config.toml
num_attention_heads = 2
intermediate_size = 256
tie_word_embeddings = false
init_std_down = 0.0
lr_mult_up = 0.797
beta2 = 0.95
decay_fraction = 0.36
batch_tokens = [8192, 16384, 32768]
max_seq_len = 384
doc_mask = true
train_tokens = 104200000
Each number is 128 + 32 x the weight over its row's rms, rounded and kept within 0 to 255. Layers, rows and columns count from 0. The size above them is the row's rms in percent of the matrix's.

# layer 4 MLP down, 64x256, rms 0.176, rows 51-63, columns 0-127
size [103  95 101 103 103  98  96  95  98  93  96  94 100]
[[112 115 161 160 145 121 130 175  88 150 104 100 122 187 137  93 104  79 136 167  99 140 108  89 142 110 132  47 165 112 156 137 105 148 145  67 135 113 129 124 142 137 214 163 112 136 157 124 189  98 127 144  93 163 145 124 159 128 183  88 138 131 137 144  81 163 190  78 142  91 193 161 191 125 174 100  55 123 116 109 165 120 186  93 150 163 160 104 111 119 137  90  26 202 182  93 142 137 116 100 131 133 102 148  77 123 132  90 136 143 156 107 194  84 129 134 121 112 133 113 112 134 142 145 129 144 134 117]
 [130 132 135  91 135 155 117 112 159 147  89 140  81 120 147 126 157 171 110 193 182 135 125 169 112 222 113  68 123  90  81 136 115 145 171 147 134 118 103 127  96 140 140 208 154  67  86 135 124 128 132 122  97  98  96 198 102 168 121 115 191 152 116  83 181 146 174  86 157 183 188  92 109 168 145 138 153 157 113 107  98 115 112 167 113 168 118 121 115 131 158 113 135 146 143 220 163 166 121 154 140 118  99 151 135 155 114  98 144 162 140  78 118 148 103 118 154 112 117 179 142 133 129  80 117 105 108  85]
 [133 208 178 132 123 171 179 104 123 156 129 159 132  82 109 147 173 120 137 149 125 105 135 138  99 117 121 131 136 147 144 128 130 192 117 181  92 137  70 135  59 142  78 114 106 121  59 140 107 142 111 136 115 183  78 120 116  80 168 196 144 131  87 124 109 110 143 129 122 133 138 176 145 151 119 168 148 105 154 110  97 139  97 155  98  60 139 175  92 176 158 120 147 102 129 180 116 143 141  88 112 142 159 222 161  85 110 158 106 105 151 126 147 141 150 111  67 179  96 184 146  90 128 137 189 168 166 146]
 [217 121 134 131 162 134 156 140 140 132 134  92  97 115  95 138 147 165 159 102 161 132 101 142 143 168  96 165  97 119 211  85 157  74 142 158 109 112 138 112 138 119 151 134  85 134 121 116 113 110 164 129  78 147 145 141 173 157 117 177 170 115 153 175 156 124 176  74 106 109 169 112 133 100 119 141 174  94 112 194 103 132  79  88  95  74  86 134 118 121 174 159  73 142 117 123 144 136  81 121 102 120 134 142  91 112 120 116 104  94 134 100 200 138 152 151 136 131  57 157 124 123  72 133 104 133 102 114]
 [194 116 144 163 135 124 135  66  75 120  90 140 128 126 144  98 135 149 134 153 157 155 146 138 119  94 118 131 153  94 146 102 148 146  81 141 122 110  94 178 158 121 114  65 175 119 134 132  94 109  96  94 114 113 115  88 159 167 122 128 131 151 153 114 202 186  97 101 150 119 165 103 127 109 100 143 155 165 100 168 157 162 146 122 117 153 140 189 120 122  74  91  63 119 143 121 139 151 110 145 115 139 155 103 173  77 150 151 116 171 180  93 159 106 132 111  85  67  87 129  65  89 192 113  88 128 113 164]
 [180 116 182 155 110 133 140 166 155 208 112 158 133 175 127 173 136 150 142 109 178  98 119 177 136 181 186 110 125 142 110 158 164 120 149 143  83 148 129 121 126  71 115 138  71 151  88 139 126 112 108 119  83 165 122  65 137  91 183 155 125 128 160  71  83 103 126 114 169 138 109 125 122 144 132 117  70 161 159 137 142 141  75 139 109  93 116 122  75 130  76 131 115 142  81 140 129 152 137 119 172 104 104 168  91 117 165 133 117 109 114 190  69 142 146  86 124 141 181 122  97  76 149 167 134  97 171 132]
 [ 93 154 132 126 173 162 117 107 131 131 136 138 127 158 149 103 155 108 153 164 126 146  77 111 168 152  76 187 135 139  61 141 127 132 168  89 157 111 111 117 140 116  83 143 159 180 107 176 122 128 149 118 151 186 124  93 169  76 169 145 137 134  98 211 124 107 105 118 107 156 117 145 196 210 148 183 119 106 157  93 107 138 155 141 117 116 122  99 167 153 148 124 125 100  99 142  89  69 144 111 171 110 145  83 111 115 154 110 122 116 140  57 159  97  90  95 139 112  90  81 165 159 145 160 176 158 164 137]
 [133 187  79  84 138 158 139 166  99  95 138 139  91 163 119 113 206 172 136 120 146 122 148  49  74 129 163 127 110 127 152 155 176 162 130 102  96 107 174 113 199 136 118 127 122 180  86 100 132 140 168 160 108 110 101  98 156 127 111  89 122 161 110 113  59 121  93 174 139 101 147  90 135  84 163 141  90 114 133 137 149 135 232 108 133  62 142 115 112 135 144 132 117  79 117 151 113 115 103 163 128  92 140 103 118 106 115 167 150  68 117 100 173  56 126 120 194 136 111 104 115 147 150 135 173 136 173 143]
 [187 148 127 141 128 158 113 152 157 116  74 140 121 144 126 159 107 107 136  78 162  98 124 121 144  88 100 138 133 117 170 106 168 112 170 153 143 138 199 148 173 109 131 178  73  70 180 176  76 138 113  78  90  62 134 116 152 155 168 166 120 195 145 113  56 141 188 166 152 104 153 120 110 103 185 138 120  66 121  96 131 140 137 147 122  74 140  72 148 205 167 121 131 109 182 145 114 111 103 122 228  62 122 125 158 116 131 113 125 114  83 105 111 108 146 157 146 134  78 160 178 138 131  90 120 114 106 160]
 [138 117 110  80 140  73  96 158  70 121 155 135 156 165 131  47 179 162 111 173 134 127 111 162 155 165 135 147 129 127 160 133 132 209  91 132 134 139 118 149 120 174 124 110  76  92 133 119 159 181 147  93  57 180 153 101 131  95 123 105 105  90  89 122 158 121 137 130 134 161 127 138 133 132 138 186 161  98 111 100 162 155 120 107 166 138 115 101 126  64 186 119 156 134 143 132 127 123 150 163 180  78 122 162 100 105 153 140 110 150 147 157  89 118  87 143 116 193 161 183 106 144 174 115 146 165 120 120]
 [ 84  98 116 128 119 166 160 150 147 114 170 129 160  86 124 141  75 177 128 103 127 145 119  80  79 144 100  56 112 133 125 128 183 150  67 125 134  68  73 143  86 135 157  98 115 130  65 126  98 108 151 112 100 126 103 157 136 110 172 132 151 130 105 143 103 113 117 158 141  82 176 161 133 118 139 117  88 116  72  81 138  93 190  65 136 143  95 135 102 113  98 144  91 109 113 185 188 194 108 185 138  96 125 140  86 197 161 164 103 151 156 119 132 159  80 138 113 141 145 112 164 121 151 107 142 101 183  76]
 [111 123 130 151 140 121 106 132 123  74 143 190 123  96 123  70  93  71 109  82 164 120 161 152 196  47 137 116 147 117 113 134 179 128 154  86 118 112 132 101 222 126 147  78 175 132 193 113 119 132 142 124  92 115 199  83 153 124  89 153 100 109 130 149 113 114 122 127 129 187 120 123 114 102 104 163 101 148 176 133 121 101 138 146 111 157 146 122 109 112 145 118 181  87  59  92 121 146 172 111  95 155 106 117 116 165  91 136 119  82  91 186 109  92 153 139  99 129 210 101 119 134 187 161 132  77 103  99]
 [155 118 189 108 103  87 113 162  89 130 135 203 157 126  84  24 131  99 141 132 150  95 155 171 143 158 126 110 128 107  80 129 117 175 117 115 132  69  57 123  90 172 177 132  86 197 107 161 126 186  95 139 124  89 158 125 113 130  74 188 131 129  80 168  66 112 127 153 107 146  83 141 106 181 124  94 141 123 106 113 146 114 143 168 125 117 100 182 116 112 168 126  94 122 179  96 172 118 144  68 140 165 149 185  83 106 104 116  98 130 129  98 128 167 118 170 112 120 176 175 114 130 157 173 129 135 126 101]]